From a checkpoint of a small transformer trained on Wikipedia.
Size: 4 heads of 64, MLP 1024 squared ReLU, 16.2M parameters.
Training: a variant of Adam for these matrices, 526M tokens, 7659 steps.
Each number is 128 + 24 x the weight over its row's rms, rounded and kept within 0 to 255. Layers, rows and columns count from 0. Numbers have three digits each. The size before them is the row's rms in percent of the matrix's.

# up: layer 4 MLP up, 1024x256, rms 0.0889, rows 138-184, columns 64-127
# down: layer 4 MLP down (transposed), 1024x256, rms 0.0849, rows 138-183, columns 64-127
up138 110:136140125117159138097167131160138156166143125114138142166142116123105126163118128100143112139116142108134144186094136120157174119135119117150095143140115129113140088165142130169087118129124143
down138 110:116129099147143127153113132100174131148132113150130140161137129151092105196104160136123138090133101062142137105121117089147146127071141116134139090144121141105097141131125131140152131129078087
up139 103:111137134153138127152102137147154100135133154147139150100144107119141122157133135135157130146130141148135140093121120152128123129094102127102149118139128165076171130142127110103149121081105138
down139 105:152106137094169156115165132150137113154111115048121094130139113117107138159167168147135135113150110138120153104122158126116136112144138153097132162134156125156146105098113161128126156123147137
up140 104:119148134090125167113131119108166159128093113096145111154154078135098150107159148122139110137109173093095121115129123137164115114098138096120173165125154130100134165136131167163107111143151156
down140 101:087110128106158135149136105102148104127123119151148071134163096098119180112105157154100152141113071131097092108175142128130061127132121129130138121121156143140145140152118133134097109105151172
up141 106:127137089110159144149137112128121100129145120163154082116101174091115142162109130088126086108134124143141122109137113146163077134132143126090055110155117172151130126112137139117087130149136130
down141 104:168110151098127151143117130116142129107152135126140121088144130151146145184104084131146157116158134139156086177137116139100124115099175149123100112097129133170124127144113158089140111158110148
up142 114:126159109137125167110118117129123159114144132135144085112140135086127165113107118136148136138144177121125137092197164141115130098099135106144189100125146123091119119137102156118118094119158159
down142 113:111120134162128130124091115135120126151106141135125115118159131120083121158119130142135138096170101131131116131161131172152118128127156105122112181127185088104130137126094132131109109101099181
up143 109:152137149084095156106165090116123114142091119155157119094156134100121127146149106098160129101135110158127122129138116154122094071090148107080159128150134117108149132104144134112123150137097143
down143 106:108143109081118136125167085154122118122112084115133107065138144141165127125112147116096152165145134141105171126110168107102168144164121199135099145122142163140133194133155078071165151143085097
up144 109:127111093111174113124164122228116169144131131179153124062125142128176168114124107106144148086131115119139115124139131134150095120065155100145161127139100162119133112098082132112177119144172139
down144 113:121146114153107078135149140137173086081139101118153157160142098138080111112126127106130128147152110112149106137128096155113143143153099102104110176131117094136152111156129156162130112129137193
up145 103:136145126119128112127132109111139158114109067130093106118166153126149151115115138142125092151110095125103142130085143137087123141105106137151124117121128131156151128158127144130103151108146149
down145 103:138173144156115111143167130136132146151143154114164133116155143109121087162096130148141121173110127123119098148146126097102139126139160142121105113145147139118097112128117154145100149151167082
up146 096:149131102131131105105116117140135170133146121155111132130127132086108108114124091069130088116126111114120136139129133125147129138117154130116184113161138076127126120127125111140133126149118134
down146 099:142116086136160100156159144138139131121147106111152130170127112100114102096136115119133138130111103120182157105170139059132101170146133116120100127102161096143107113136132124112122143152115050
up147 093:128173104141097122075119135106157130150133153156155106173104115163110123112134159098110112098129140149169115124167137144096156096110104105095109133148130092139149103131110108144142109153171169
down147 095:134122113143158114084096095123102120115123147127131135142146122128144092124153152147147116120169134108128141110130141143163181133158137159130129165129135141149095110131121137112119117093115109
up148 102:097121097107129160118138091139135131167154114162123089103099089146148153109128136108174125133115128120147134148137150134159137127139158104145134163146087114122159121114144123137148097127175143
down148 104:114096138114112139101104113109129083153142130117095159159152140165114140167108122148119151115136095146140164104164152103098171176112154119126140095122108098146169169138141075114099139101089101
up149 101:137129150127163143111136100127132163174115066139103063141161123173114163136111100099156150147126132107111140123101152156107157136113151115125094120127112126138131110143097105093138177141159152
down149 103:127132074125160137087151112130135097113104166123105160132112108129109153161107114143172138110141143109156164123132127128098147147128102121112145136111129178084134177146098151165127147137130157
up150 103:114205175181142119105111072093172128104180130130103102159131109118129165130122140149162117139142153097120127114139145136112097163136099133125175110142134145096140117154122117145118121114195158
down150 103:126151172145088144128094109150166089146175108153165161167142127104123118116133155078144172145148130135121115124163161114153129082167113091133113113135086095121095135115124104127164099131100130
up151 043:171164134131112110106128052119139175155141135136127107101101116135128175121117148107160096123143122154098145121123161159107166132110145122084144117126110146104159119137111097117138109101102162
down151 046:119173113111133120148137098128115130124073108167122134168140135124120165117091131135096134127156104116087104102169131056130111146126149140133100164144176146117110152109158099127113146111127100
up152 102:130154096121116166116137115170139188140126131151084119137140147104123145129176131136167132092130133162103111103165135119131105095112156147120145166184144126126143134152177107139137163155130134
down152 096:128116148151111094125102107155114137122106120179155122130133110144112111078104096121132117195145116171097144160132106157138171128143140109106148165158165130148120093134107146124125139136098134
up153 100:091181124098144151143160163169116130133107092154097139163158116124139136106120126074170136121111190162117129124144150125098126151132149100124119129172141109086138162116127147141157176138152126
down153 101:154142142156149145161125120096168089118140109089126159110112124090121108097130110150122098137120139129115121123135101079134160149110131171104149106078142130160090100162092127151136108072119071
up154 114:123131095092123122114130140117144105145165110155118116107138121095097126131115125117122114099135090131159150085084150173136160109101137087151151109178128138117145112118150158122175142139154136
down154 115:096118153110094120093150134141153123158100142143122124117131155150137116121121088166096151112136144143137185121102138114096128133135133134182117125142154123148125140118077126143162118164082159
up155 108:103143140136105133144106125130102121129157094136126129126134138155123107134161128119097130107134119134115122117142165127103156156141156103136101118177124112087119134149127140079167119098114136
down155 106:103158154076138118132159126129120079121130107159110119104134132165104119158133129133103122114132168096138128128097121132091101119122117089154115124135150139105111126132089113164141108121118167
up156 054:157153129121162161125106090179100131152112124118167110147153148108119123139130115105152121109123140128101178121092122194130130123110105142098115136134092165119120124161117092136112140149151177
down156 068:112127136123115105135150104118134148162148157133086137118130127122110136129133145133107134147165078147145139126126141134131117139109055112135137152155177135132143098178102139082128171080113108
up157 099:175115156128105139119126111136148092131168130122096117120117148144112142081160148120180141123152103141133109139169131143080113078093073122128115121149105109133138110095169125143090160129121149
down157 100:113138118110131168137155111151110078140142124162102132122117079168078116164062104120129162159117145139133093150104157137107154136109127132131135127133119148122158119162091137103144140166152155
up158 095:134135140138149106115172109134132131146128117100130117100142138130174118123118187123111108089126094120155108161154166142113118135107135165097125114130078106123135140146102109110121127134122135
down158 093:140159143129076119152141093137143115167159115129136121138125095088126126147133092127119117110139074145108134164109108120131134103115157118092144125113110139121147118128139118130143131133117126
up159 106:103128137134104125117148146130091121155131166124106089137128124130100137126162091102127119114142155153102170180109130169138096159140106131125132106118089150155193109132148161084115118189133146
down159 106:181190136114120125088126112139095124121131169180112075172121103113140082104193173148126098154130104126182146149148173137112111105105164148153097157180135132104083148101139114127132107074119127
up160 103:133120100113161138103152143116157132112151175165085088141112134133100133139146098138129108085098162100124166129188128127107122162123105094055094109143175170093108085142149129118112115138116145
down160 103:112125122134147089108118126156152112147148088109116124127120097168118095113156192115100123156111166138099091102131115094145159177121100146129114142152189099133162094102150096105117138111113117
up161 112:156148111131137122126104147158108165113147155110169139165145116135111151122109111107131105100131140097108146097123139168143140140152092116159172162151125130118124102123169131134147167141124155
down161 110:137110108163170128108098143136123110089166108108143100132125123143111156112090096113112108144102113109140085104175107121170093124158054120134144095120129092127123127139145151144146131118142178
up162 108:184142130114177141094185163144113120152128129149121071173159119128166135107142150114146120109119152139171148143116152160139137105130114160135140114163106119135176121124147142144121121174126149
down162 107:146120116147113137143126127119169145109095159110128140138101147146085120137132139151120140117107140112108114124148155112152110069141134129079134162161131117134162113154104093122156128113122124
up163 104:129122096140128126111137102117126108081153111173120066110153093128146157145160091117156112135105109144134094100147127143145147145106114110110129134183112112106115153119122133116109175127175148
down163 102:174132166148134121145124155095157108120161143133144135086104132104114151127102143161164137068162131132108131116115138172147083174141170136099142148105126131123124072116148187167066098131147166
up164 099:136141111142139127090144132098141118126095170122109146116129141138138130145124147127132111150064172131130152113147144132099121139113146136097091134125133111159117122105165125104132141113118138
down164 097:111170173148145102161127125102130095141157115122150107166157092120122152109139122102123120107183124152158131119124073120182080132133106142138115143159130117124134127117130134140096125134183051
up165 118:130143133126133107142106120146140161152098117157060142136131109105152136158120118114178137125128135111105171134109124182185093142081167146127141133163109146108162114107098134113076147158144148
down165 110:088120124123120085131156108150114095125126105137207111120144135114128126062097128133149117145102130104116125143100110113112122106094121136117142126085090167152146141118095122122096162138097160
up166 102:114116162109118105147147128140120162135128160148156113091117134135118141140097145114130099100126109129111185115135153131170142135074135105153117137146143145136178093147169122128140145158110169
down166 104:135136098136143158109146098170093107108102087152116168115138158117119130127149162168104140115106094132113133098175153082118127149118207150130138118148100154131141139123055120125130108107138095
up167 100:101108133143145113121159115130161142088130115138124105119148094165085145142131122101146107128124128107141131133147132135118132131101108173089156182129119149135131161119137149078167131149142146
down167 100:163127119105169116129171107135114152127110154172117127123133153124173107105167131099112136150111125095177133110111174074166141136158135090133126100121191123119144081138162130097121112131139134
up168 094:101208149137132157110159121143149160134131126156142069141112113117160114138097119134142182160130127128129154120175134134167130145090103120116160126138113158111125073138143122091150106199152143
down168 099:088108145143097152155103107102074119096111069145131113132115100143155139122139112149181106128104125117149136161098177082117142144143096133117058104138111138156150125119136171118136124138156054
up169 101:171170104146171123117091135092164140144139103172111090138169119128121154148139157118151117159084128102156177126165123171114115137106110136069105113172097119094147064107126110156113094148122155
down169 102:112140173114118138143139129146142131091140140140140104146103164133130110126112129125119130165105100158101118082115127161099146125112149116120123073133161073110132093126148122154121153099133131
up170 104:136142134115171146093114093123101172147132139125136138111149118142087105109173118143113109100116152192114133119090089144126137122125113133130134112131126130119210107094118110133154138186169135
down170 103:178105104112141138153155090107096162180129132118137083121124151122121121179108105190083171157106126164093133077118102166185138145169105127153159086127108103136130151129086110145160120131133126
up171 107:199117122095177115129132135173130125144150145122140092149125129094135136133163086102158161121150158136136141118154146134128062131144128133150162143142106103097132128144195144089100153105141139
down171 105:122160149130135161145121126121139093119108151145107105128150147142153146123096125119108125120132118101090113122124132082129149112113160159157137102127164136130136129151144147119126168154122075
up172 099:117126113071144149090177119130165117111157128117134105143129153131116125097126080078134101106146128102087146161117136129109126123128123122091154138139112129146150149096131134060100162154179139
down172 099:129115131134117126122121136150110134121134121155143156117087099142140071127147154128118126125133104106149149117153139080114136151108114118124117110152134135076116145111129155086097057115074074
up173 096:136118182129112104127100106095134115122148132129099085166113133123136139130090133104093155146144127118147150166175130147110095123101186196122125144132098083122150140170082099122116145137137158
down173 101:129103129112114152148103148125075118175129123138117175120162115113118113135070162157145110155148153136126095147107133153145148134122116120115158107138133074133153154129099146114092119129132166
up174 097:141120110115143150105118071137150150118160114135118061105169093157176123148116111132171106108128098115139121163131142170144126109129122135118162134128095169161133086110142112077144138137157136
down174 097:166144115180141081143115125085064098113141165111147140134114115146139098147090145145103132158117114114092099093120132143169144160161107116089104097100129153135111107115133109116178116134152095
up175 108:126117160086121154121172115121092164157139113144150118166136135106135161138108123107148099153087126161116133120084124142147117088094118132136144177149093150124135108150158120118156068136096129
down175 106:096098111098153080117132135112179094126114119133159132109080138106124135162149135052129111115137112152061131127155126148101172127155100119131131146095140152061127156121131116169106126107118173
up176 095:150136142132122152112106133115124168170107160155146096143157165144192147141108176142178098045132084087163167138102119165102114126063124157094089131126122082140143112176108121182122108120140153
down176 096:144121166133107130135131134171146140106115114109116121120135130167091099083156142169191118148105131147144100131095074116156129131119104093076134154118118148104128112114148146137098133143147143
up177 089:138138095145136159115141097139109125139119125117126113137132082162136121118151134141115140131105133098132129086165133169085147109141149108076155117117152131177174060101188102106109104133157136
down177 091:131140136097153131142143148138123148141127152125099131126142142113118123120162115104146128157117152113143127095124118139146085148122108140138126109128124116105105158132145097093122190125081043
up178 112:120138137079135115129160122128127140127160120151138080120127153086164162103135190094126139125104145106121139143139140137150096114088088115147112113130128092114136111128137127125124079076113132
down178 110:133147163106093104089126078139131101111102100080137161115169162125114118118117137150129115135131118148122071125111093159172172092170098119150152103131125120087179131098133105143152158112145119
up179 110:148175091136125129125199164136114129124113095170089136127160144117122150148125135117100095125151125112090131096098167127099193149150128111118161140208130120148156109113143145076121123143122153
down179 107:146115086141097147135097146124153125146181128149108080124194165099150131083118130099103104130140133125135086138111118117130116131189100120129132107122102146117120148124147116176148140121127165
up180 104:117142107131123118157102119140190127125163143178102144120120110102088171132114156096139112112132113122125115137146137151150179123120144086100109144147146121120132126132127131122093133170152149
down180 106:133159139150108138095118097128126110099121145138091139082103123138131133183118128124135115125141119120108152139120094150156099114158117141119146138143145159149138088076150084106103105113094132
up181 103:150154145119143114168091135141106146118143093120136118101163130092132135122096156074136098137108155132148147126128108147124079106121099096140104099133124141140128147139155126113129153148121156
down181 102:119084125103130108079093122125147102178178086109109137150119117133123118153132128133184138078123104117143109184136122140097142105155151120113121146119141124096127146127125141126142087159109153
up182 090:110148088153131117119140078147145169108103133115095135143180138120086145123089161081173107080122140127123163118133146135108124141154089133122157119144138094125155122133092124148149136132142119
down182 092:106144165145148143116103159110113130125204119111159125123144164088159173107141143171136133127144101148155146138117176123107135129151164139136118116114112116142124137126164124119117127139062013
up183 106:141134129115122148102180078155132167132147085142108135131168149128146147114107128085152116081114158112142118107131126124105117094105157147103145106157145112115140143120098140169158158133138135
down183 103:147171102109148174112110114135102098149087095120157126150125110097110085158129131172093135138119142142172145140107104099106100143143102130088129098121133105176070130144126072142115130112126102
up184 105:111125143115112152110150123119098159125165138150099126164118145106118201099126138136152155121150163166159107123155147133130142146113129137122122168118114162140127125119154137151095126150113146